config = dict(
    hidden_size=96,
    norm_place='post',
    norm_eps=1e-07,
    positions='rope',
    init_std_qkv=0.051,
    init_std_up=0.051,
    weight_decay=0.026,
    train_tokens=82610000,
)
Each number is 500 + 40 x the weight over its row's rms, rounded and kept within 0 to 999. Layers, rows and columns count from 0. Numbers have three digits each. The size before them is the row's rms in percent of the matrix's.

# layer 2 MLP down, 96x384, rms 0.022, rows 0-95, columns 0-95
104:504594504504498603489488506581499503439545503551516506515503499493512458499501494318566490511472499499486489496505502575477490447502497385522455505498504507503499527497509501504499495488527501587508482492434505506494504491496490502495535499498502503504502552500467531585465497508498498500
113:486529504495497441540472429515502496470481500486502498524498511508491519477503485517493494501493493506501458458498505376496506489508509431430509504500510526508495495494500494501493495501530507703507504512433507507498507411490496497489500496494498511496492511506514531443746497472501498504
095:490548493491509502520494656553498494513511494469491495465519507497502546531503484513549511461470504471503482392518498507524501447500485428478487513494490533495485532497496497490505497513433505431465539439429481490512492449508507503491505502503501492488486566479382544506650505494498498508
086:473454504504501505523540426479505495419538499509491496482510505504480714469503494421440508492502495519507364641499503573428502569512507513517546521502504498521501501500489501507502506503509498562485501495584500507507506623492502499479460500504495499489494491500553500404430527521501500512
120:497577497502502554477504640495504498464606504647493494502497506513504471534484493438518511511468504476501614676496496486500501469501487542596522513499494516492500622495504504497500494502480495544485500534500502498501505473512505495502458508503505494494499488474477446453386499540504501511
104:504490507498494561514509391498497497577492497722506500507499490491504486496503502563526503459521493535493374566494506531481496487503506424570476463502505471491493570496497491500491500486546499541496462486463505503486500535485490498509503492491498497507496498483363472508466493518495499487
086:494406503485506485530522415546492500440750506512479500488485496498470629576506518485502500487538490508488457516515507479558504528514505486492473465489499585525501438494485495507495500509458513604484464501413486499507493552478502500485506490498495502486490489504539514429584520495497498497
096:489460507522496330482516444505514503533453518404517508501529516529526562492490500487507537507452509501513453435491493552534489434505491458454541529515508520500518497510515502506507491488492486512502508493409521510490516566505502498501462511507507513503506570466528452498529514507506504513
095:513454499501494409554502610456496501514532502383513506510487488515511460483508492558507510451449489546500442493491504481597495507493502501477507478508500442506500420498490492506504496493533509485505476480448511492498502585489496505510433495503505512505511525531561496489748498419497503491
092:504605496491495514487449618457498495368462480543507497513499497495509498484511482570462467459477498501507586568495504505475507547489510410560500506504504424498484469497494489498497503505530511437509489486437500494503494608505497501498443494493498503504495471525526570558402487531498499490
084:503380505510497491528512542459508506460550508415512507508539515506514483493499497560469515544538510521510469522498497502287500496503509587431505512513510417495508458510519500507501501499554498463525541515445514509495506416506499501505429509504503507514499511484511505494692509435502504505
092:512504489485503384453455578522499498491628490500497501513532503516524447464512498437610485550531509489509548560513500497404510523487501411423432506505495403506492468502505493512504503523385530436503525512523483483506481359511508503505471497495500501502500506504410530573460496589498497492
094:498395505502498558562468333455501496601486511413500495489514502490493537505494496564560483488486500515496398546496501488426500479502511519538477474499507533499505507500507510492491509490403498620503511495558499511490502468489494495504502501494496497508503499482529436467496486542501498496
094:481438502496497455512541608473511495589450498597510493493524504504508414491505521485464536503513494547518578581482501600614506453497510470487481502515510471497497496498485498498495507496573502447488462535444508506495503523492499504503459506499497497504494512470504444548486507501502502504
105:515438492511503505474482606529505506472413511438515506526500503527528550548498503504520511534509510496509437370502496520548495510491489641440486520509488568508505423503524513502511497503480512553518519523534504491501510552528506507514477514510510504505519526518390488545526492509503506509
143:524361497505502458510504435510495510493569507305500513523502507514492539541499480532479510489524503520494595407510496456594497488502502464385506513499497506502506365505516499505510490508470498581530493529445506496509500516507504501497533501510508512502502511529573526454548506440501503505
099:507528505501501554398492526502494501546485490571497503483489487468489401552507512409450463535509497511493593530510507496447496499500495405494481492497497430507496489505489500498503509504591495565495522421493491498504496515492499504497557490498494497500498443517392517469544491560496502497
094:510418498497499674544492516532500500510527487599506508530503502509504543501508480529512484490478501513501590433498504467469499475495501669504511509504497509498490486501516494497502500500603500512517491549468504497498501290505497503501483496498501506505495498503481473502493480579497501497
093:493430502516497518531511445508501497544378501584513499512505497493502557469503484471514510488510495495507459512489499600554493494497493418554505503502498511505500472503501508491505502485455488397505524497547510500497513647500497502500480502505501501501509524526444512524365495519499502507
091:477505500487498456455487499451503488411378490612501487482501508489493444469515514447494495521527490483508479389492499485420512544498510582551510516503513378502486551498475492495492509506503505291485495469515499504504495460486502502489533498492491507493485476490534485485468498588501497502
099:490540502502503403499505390565501501495383514475495504497495507510495536531495514545531527528512499498498588506511496502381494522513495641510518501498499524515506555501503502505505490501466496442492503512503501503506506613496502496485523502505504506491500495512448450413329516500502500511
096:497423498507505563536509558446500497483402495454495494473530505482504602482501497548538479540540511465513426449510500450403502561496490662480487514498492515514499527508506513500507513509440505528495535485461486494507500557519507504499480503502497494500510478508407535531576500541501502507
091:490527503502503529540482571545511496525373509530504496486508500500509486478503512616507492537491512502501395562506505468492501497503508446555514499504502462518504570504514514504495515499623504502503555491416494512493506323508501499503525507494494503503503520471548441508412497487505499502
109:511529507501497527443504486497496505403502497282500510509495498501495567547498495405491461518494506494481328542510508486582497459511508585441526500493506588493497464498513490517498494498480505633503502527526501506503498536503491499493485493494499506503493467482491560453531509483499499493
090:496476499493500530503521483568506496472527492495509501520503497515520454522510511400521518469498502513514381458502515548444502398500508580533484500503498500514490452491507497501495503494555512469496492480571499500502507578511494506505562498496500499501501518517403503497503506549498498494
091:508547495499501520528492499398498501489435511390504492501523503485513464494497519486485525547504494532516442566491496432418504523488491473437488490507500358490508374502490508492499504504495509543511495514511503490494494496496507506519482508506504489508513470505457536492654495412499505500
074:502482497501504496530470579548497492533474496586499491473515496474517386514496495488491485463494501477504429593505501449396492544489472318585475509494483532505494524499493509486503505496386495388468437539524485492494496589501500499508438499501499485497506524493574538475450478587496498498
111:499515504507502564490509485440497503516681507515496503483475489501505514475499511440550485514506497503501574435503509448386494471502493610525537489500494490521512479501495511514503509501509511384472531545508495495497502423494503506502425498504500496500518457494556464480488508515498504495
104:515515505511497452395544404474500510525688495324503507507501497495511664465487491503529494503486518477492588493497495528552499521505501499405540511497502503469508448505519497513503496497494488523518512536413504503504499570524498496509548504502504492509500548480567524470496516435502502498
091:499437508497499565507492488488502501557622502394506498501509503488500568528505523554493510527501499530504554735505506481689507460507514610427506485504512547500499372500496496505491504504587510426508525483459501506498502457492498500503576498492497504505494534486504545555587500435501502497
114:481597505496493509532517746525508497439424484601513498522501498509515465521499500504473509518474499506502507451487508484608502513505499567572504522505509475481487584488493480501492487489515498453490495487578513506498509470509490502497459495493499499494484471472392478552650506487501498504
096:491515497489496489439498498505503498542667494410505495524489501509493493558509499504443495470511494501502522515491500579651514496499512556455535505501512552491493436494487488501492498505550513537506501532488506501501495600497498499500486497492497510497491484493611496482566507478503497496
098:517503504504500515506514478446500506479326497521502502504505502485510550444500494450533478526525518510509374456503505512570509480498519460482526494504501526492507518508526509508497516507525504390532511500527493501507498682520501502517581507497499488520506500499437545540616495465500505491
098:516553502516498442474492518557505503461523524370529506497506489492528414501504510463493499495478504533503485439492497533659487510490499541484474478509499438508517376508517522490505509481557494455522474520543508506486512525503496501529542511504505505517527586532596502463606477494502504496
089:493615501493498429456479634577501491421560485592505496535505488506512517509514480444446501481459493519502484524509520495527504407501500477561454496496498429521476484488484490502493500500461521505493464473479499496497507618499490499496524481486495508491495461511405436495580486484497496496
113:508578502505495519426443559457495502398566479669501499500490490467497423473494469494473437525492507456485487457499499448522499550494494448597487521492500511473494542504496495498500502499537487467507537446583497500498492472509494498504434494494495493508496473481597580510510484524500498495
085:484479505498498480471511396448506496499518504519501499496490504527499453477499499532495527476520499526510521441493500468433501554509514753464560491513507488501503423499505496507500499501644492509496517470586505506502511387493500496497485503502501500500493516509378447502540505477500503504
110:483494506504499438551522442495503500448429497608496501516499507512501340480495502510500503542513499493501348567508504509449501513515496463580509519501504510511492504497498494519499492505448507547494512464517507503503509540505498496478457497497501503491492463470347540529485522451501501511
110:505512500496500497441481489474501498461454480609489491481505486471507419517496508485472462501469515477499504714505505413524513486496501427492475494494496511487492548500496498506493509509478506539501520448545485496502487471523500494511470492486492486502497406462595489428511496526502497492
099:525479505513498373503507450490498507510419501496498507471507492473502334479486494647516487505456518490489724528495501444551496582500503490458510492495500489474513492509513503498501504488527478562513545452584500506500493429515498499517547501502500489514502536477550536469455511450501501492
089:484550492493498551561511485499507495489355496547510486496482493508508373509502524478550515499531497494505598584477500562681506629486509649508529501506501557498500504489489508489493508486504505413497526479503503504500503480510498508509524511499497493499507487497319478508456494508504498501
098:500498507501500551461535576471497501430523500580490502500474502501482446552490508556480494531503499495482465545506507475459497436513499415593487490491501501498494556496499498501493496494536491523499487472492504508497507433497495497490539496496498503494489466479447531566365499510501498504
103:511446498498501485464488555523503505439536493335505501514515509497516578487502516575490482566534513479508502516509502563611508617497505481411483531501502445497503364503512500508499504510545508558524531499416498500509497476519501502504498504498501500506501472504544548563551504439503500500
093:519566490494498518553454417488498499477454510595502500535482500514493546399505473431499497442483499521502503449481495443502506546490521559512504466504496484504501561497523508484498504489486502498549508519511506498498502585505499497519451505501504504511510494558466433455465475527500500491
092:510570505504501553468469597493498505542363503640491505507482491517499467518487481560519499470488506502491537560519502580499496486511497512649473478494494511499506594499508497515500489505571497452502453485457499498497505524505500488501495493497503502496502489499456467425552496473501500500
111:499493504493499534476496512468499502500542500437505499476519498466496614465512526578468484522465493534501490400499503547569507510498509313455477499502514466507506462504476497507496510510458515494494459518476496503500484500482501507499495497496493504504498478477548520530507510485500500494
096:479416503497501553550503437553505496421496498417495492509495501505485531512500507481557517463565502500502445424504505496574505585513511475480509510493504531508495489491499501498492500496474500645499528500416498510505510557510494495491541498496495495491492510507565521468756511494503497508
103:505490500500502493426507622489500505552337505498496505504510506502493527489502509442459513546541499518505510523505496526446505608506503520511530502503504524503509548506497499505505498512412502436510521488558502498506498392494506499498532500505502508499499497506496539499316510554501503507
110:489421499495501544538517450535499498560457492467499492524475501499496594518502495410512502506514504467499469735507507437396507480504513643449496493489500482504492547490506503500490502496564510485513521474484494504506506692513493499496548501493496496497498517512434511473607498512501496500
092:496624503501506476433496508552498493508443497572483500479501493496495454493496488525503505446473503467497398447522505523401496421508483591599433478488487521503491633501499500499498500506462497375467443462483484495493500457499502490495536489494497495491494534477445489482331495533496496497
099:519484504505495546508473512453499513538466502598494512525497496519507453443477484536587497528516509493489481388498501431418494633508501393574553501500499489475514609498518491519503482497445493409505485561506508501502501526512495495506487498504509494507504514486526511493481511526500503496
079:517478479509505504546446468515499491541389503549519497467493489490513512484517482518449494497474499495513558562482498572337491471460492304463482499505473551532498464506507535460518525484544498553514540498476490486501505574512507517523504513513502501509537560599446487466471450499498502498
105:523527499502500546529486479477505500461527494394496503500521494514524535495498493421572485468548523513513408592507511501505505545495509550426520485507491587503498454504526505512499511505473512788517553508510491495500501638532501498523484499492500497512507476501373523539578489506502502491
093:506495493491504505561459505462492502457369496575489498480500511484471432493502501436434486513501492487497596410498488558370506551494502516530530506498503483493496537503495499484506501514459499692508535472495493495510485348489510504488518506507500498499492504512519502552544494532499501501
135:508361501510501415544509474484508501498491510278519499501503501513528569506501521590517502520524515507518475458498503524506502500494508534365532500513496485499511452506518515507502512500586505566519532532491501499501514674522504503523574513504504502513515525513428507554502489490504508501
090:500483493492501402502488550436499491547568479587502486464502483460507584548511501391439445501516502493507579565487507470539508526480495644587527513500489522498486468498480507487500521503459508554479501545531482489504490348512503509513483498497492487504505490487505556490598477510498502490
103:494521493497501616443495530485495496485440502749501492517483491491489545494503479549475495438496488504495440536491499386496500510493492376629483479495494473503492625493487506486500500496420506495509501464510499493498499466497500503504539499502500496496509500537443479475493489509498499500
081:510596495498494602531507538516503499478614504561516500521484497516519557484502501375505506486480498490502501417480497470536499513488505458501467496508500563491504460495508497489498496484567496413514466526464512500494505562504495502518435506501506506507508517516388563529679486508501500493
106:472430504511498299525500522521515496550496504498509494511489492517519511507495518412539505490488505478509463539494504572405498477507493549508542507505500588514505495496495509508497500491571501394492559504499507507490519444513497496504468502495497505494510488477492446495306505476506500511
103:502376507510494500552504451485500514464596515409508510540480498513492680528496524566549513521534494531492587550486500478511495465511511698449519505501511600505524457500502500517499491484515498407529513555522521511495509402492492504501405501505504513505511494517488550499617520450503502502
092:502538505507498511472454483527497505432476493552500507520482487488503393521500499419549463488489504471492443537512508452514493431506493336583478494492499396507499570503499498515503498496385504602513482405555498500503503442510493502498545488496497503500507481515513503510527506477499499497
093:470577499504503473537498531479496492563506498544483489498486500504482397519495499466494510489586488471502559514501499477539499551508484485524516509492493581517494526496477505497501498503418493571478501524547495497502509558491504500484451494502495495482501488519501424405448506465499498513
094:521540490491506524441476541507497505487446491501502498521519512485506499544505507385476485516569511462509531423508497502261509493488502436513458520497495418491492559502518507484500506511388511525542535510582489494512490438525505510510534510501501495509500502503368529528591491498500500500
102:493385510511500503493537458549499497602617508481491501479481484506493369473491506561570506536490501490479388593509502470495488498514491388504526487490496516500509490500492498509498495488371482427468483496519496507488508565488495489497509489497496501490498565477610550435620503506500497500
090:512521490483502542531502526487499498544349495575507497477502501483505465524513503441508490475434501505498434661490495548593510552482512485522496500505502390485492507497498494482501505506471508389499488479559491493511480485505505508509579506499501493506494472504469445435538488527499500489
099:507446499502501474567491485499498500500506494670489502484486494493497439484491475474524470520484513461488456554504500504464497537499503383554522493495492507490498615501520505500500503497490487361506535491519491502504496410516499496499470502499499487504498483488468564461511493511499499494
090:500508508504501498453476570458507498507410489464499499507546501485518440508499493485515468508459515502511583586514513354462507447506490519532525517501504436504494535505500499513498507512528512607498519493599494501499500433518500499503444492490494498503497451471478467435519501507502502504
094:514488504505504411555520518479492505525527505274492505492492500494485507543501517489516491523524501510490422508513503442514497531509504492403515509495499493511502314504505505502505504505500496457505526517510495501508503580500502504496492500507500498501502531531497554470534504455498503502
079:506432491478501437511507639461494502490405494475495501503499511519497509478501481539474507491501495498495498434505495460622509586495506454491508498500504520482489492492501483501498486518608513504495491543532498489509483309495506499491454502499507501498486495493509509526655500492498498493
127:524417493509506474463481602465498507528607509344498504476510496489506596516491485502536471477515513490499484477505498494588492498490487564435518512497482597504512390508512519486512507502521494465510542519562490494505497368519506506518425506511503494508519516524524498529589490486502504503
089:503472494488499486488491469482496501433531490621500494511493501473492567513499521341488492519503497504499630524483495517501505527490510531598492493499501406478493558495505499479495503490434491438510501474469498501509492515507496508505574507500499477508494474505444548487519493533498500495
107:492561504502502514500523465436501499523481490574489493482497498487500340496497526500497483550548510465500512402507501416498506605505497551490520522494498491497505524502495505514498508509501498335483484491650487501506496559512502497498492499497494489497500465481370564524449512547501499503
101:514580488488501502474486422523485507509643499530488505500462494500478531514499504446540500494476482474478457479493484470739499460492490537504508495487497492490506512496478490491508482504344495458484467497525499487506478579479506502493476495508506504489502484526557546438638501449497495495
108:499395503493505441472506366582497501456565494344499502520498499497502416568509494566509494485540499468496561461525506499626501501510491459453477510491498472514489440497495495506499495514467509626496521480359491497505502377498498498488557489495499506491494534502520540500622498467498498504
092:515573499506502580536529510466500504483419510410496501493491500501506384477488523577548509547520507513505510548500501515357497487499501554506560498503490481507513418504518518499502508498443490647514541491475501500503508377512503499514471508507505491509513476504462502528571496547501506501
112:486433498484502485472508517552498496454620498386492503506520520524484485495509489454468533448473486516501487558516496517664506488511502431456508513496510520503489438496483476506499482518489510517481462499415502496503491506475504493471513490498502523482474533492591463424629516456499494505
108:517536500495499613484513467461503499409545504514498504476534505505512464470497495291520510470469511520508416551495506560457503491496516554570480485507502540492505622501517495502497506496621506459495461518491497501499494405505500501511493503499502499510495545480419510517384507575499501491
099:520519503504496574532526454478501512524578509458503508486501493502505424508492530458579511498437508521496560568487497631486501506501516457501562488503507558483523501504503499509501500493555499529501481497420504503501492528503499500517511504505504498513507558486589505518527522554503503489
104:491487502505501431542507372491510500464495513308504498518517507515506582505499522447562521503522503523518478573497505546431502488506508604368543501506502549520510380499509511504499506496558509466510535532525505507498514435509499501508547507502501503502511498513388471445577511419504502510
134:496564499494500618507488600478497501402430498635489497485474494492479447501497516571464497524488492502490443498489498303416501506504506512590512489497503498496500580496488499494498501497487492472492507490598500502504495502491501500495478500502498491497495479497487527486439504545500500499
082:517530495489500459567511676469493506470520501553495503510474501516498556535492510411540534484488494505493451511493495493566499544496502650517501486502496561487503530493505492494502485499517497421496466547439502491507493576497502506507481505508509491501499528524616511496384500475497503495
104:495421504513499436536544466515500503522593513433514504484493495491501578563500518468479516505479496507494458502486498536501486436500498441413498498500499650505513418501500510495504503475600489607490438487495506508495507596494494508502553507508501497503512556513612523497643513471499501500
110:487474500499498475580517625478501496507537492473502497498500502502504409455501490451585488518491500502502633504498510585567504526499512612480548503503503652512490466495500503510496508501576516574499558514477498502504502521505498506489549502495497494503504491487529511503450514495500499498
092:491605509508497556402488521530502493438534485569498499499494484482497413505507487458484453495491503475489447528513506510521498456509491482482493511493502373502490497506485492513499504503566493514484507415492495503492502528497495491495519482487489509493493469472453532493493491550499496500
107:493582497491500514541490540521498491545505494664486494490478497509487354471497478522470497468478493500494623590495504524428500485499503436558485482496493528505487566492495497491493499494539492586492510489532496500500503415492499495493522492494497496492491461509513448502629484509498497497
110:494540492495501588539516504506498494474530502656511493485510509488504501534507504498471513468467490507504551582487491423410497468486495504516452515507499504497487594499494503475504503496480499525495477454563501495504497522497504511497502511506501495501497531513434451454464492510498502505
087:514395506501498474574507496500502502528221499442503504523508514508506563516499497456531493519503513484501436401511507563378501528507512343484482526500506501493497468500527493509495498501533501540531531482503504508505507557514494500501519501496501506506490504504453473503629501525500500501
091:523379495500500502515478621502507506520537506497509503494522510524521489528492503605467544528490515515506629565501491533332500489494502476485466510513499484476505557504522500499504492505515492363522526516420507498500503374520505497519518514504509505510498553494652534498437488531505504505
100:508523494511504491511465443480495502468589497625493501481498492480490553500494478434506477501470505486494497574501492449521493489490484563527498510494486452497508554508502516492512506502459484390496507510533491494502494335508506502503506503509499489500514509506539517446618492495500501505
100:489524495495504548489499540524505493451472503563501496505515507508497399527513500534493516481543495504515506622500506412527504452496498516518477509504496564524493572499491505486498509503414510322499533473436498498498505711496505507500486501500497509494501494518426450557628496455501499506
088:493547506503501515544529611474500500499630495402485506457518500506497390506494513509487507553461503502497536574513499474491496575509490704494530522501501520500502452507485487524508496514487501498448459495544492496504491396493506497479505492501498502490488475445481502487549529480498500504
118:482428507505502471452495555530512490521513504400500496485548504507513645533505505313442519491456504531510555417512509626461504442511493446495516511506504531514491495502488494516499501510461519480475486538447497501494504559501503497491534493494496510490491494459575452500573517483503500510
097:506458500490499433561566432524504505488520505445499509513501511526485674507510517432470537484503497533502432531491491561438508611507516476509515509510512564493507506501501483507502490509601504572509508534398508502504493645487506501494519505504504513497484522501607454535495516478501501501
115:513471503497496499548502516484500506555467494531499505495500495490500529538493511560497496514487509519496614499490505413446502516501515591562502495503502565483504515498512491502497499490588494468511483509500503505508497565511494505505515500500500490509492498500486579473352513528499502493
091:489381506515500462523517555512507493550595491456502500473537511505527499473487481564505536521499512471509438481516499520474490616507477525524492543502494413486496515507503493514508491503494481527457476477403501498502508282514501492489453499503504496492488544453548464492322512449500501514
095:510617488482495529539473476459494496480397499544508492513483494501498407461511499437523507457476486522506315576476496504531507428479518511513477463505501496492495452493495499482493506490516508556518488494551501493497491445491498505519441504498501497510508504545503558524595478520497499482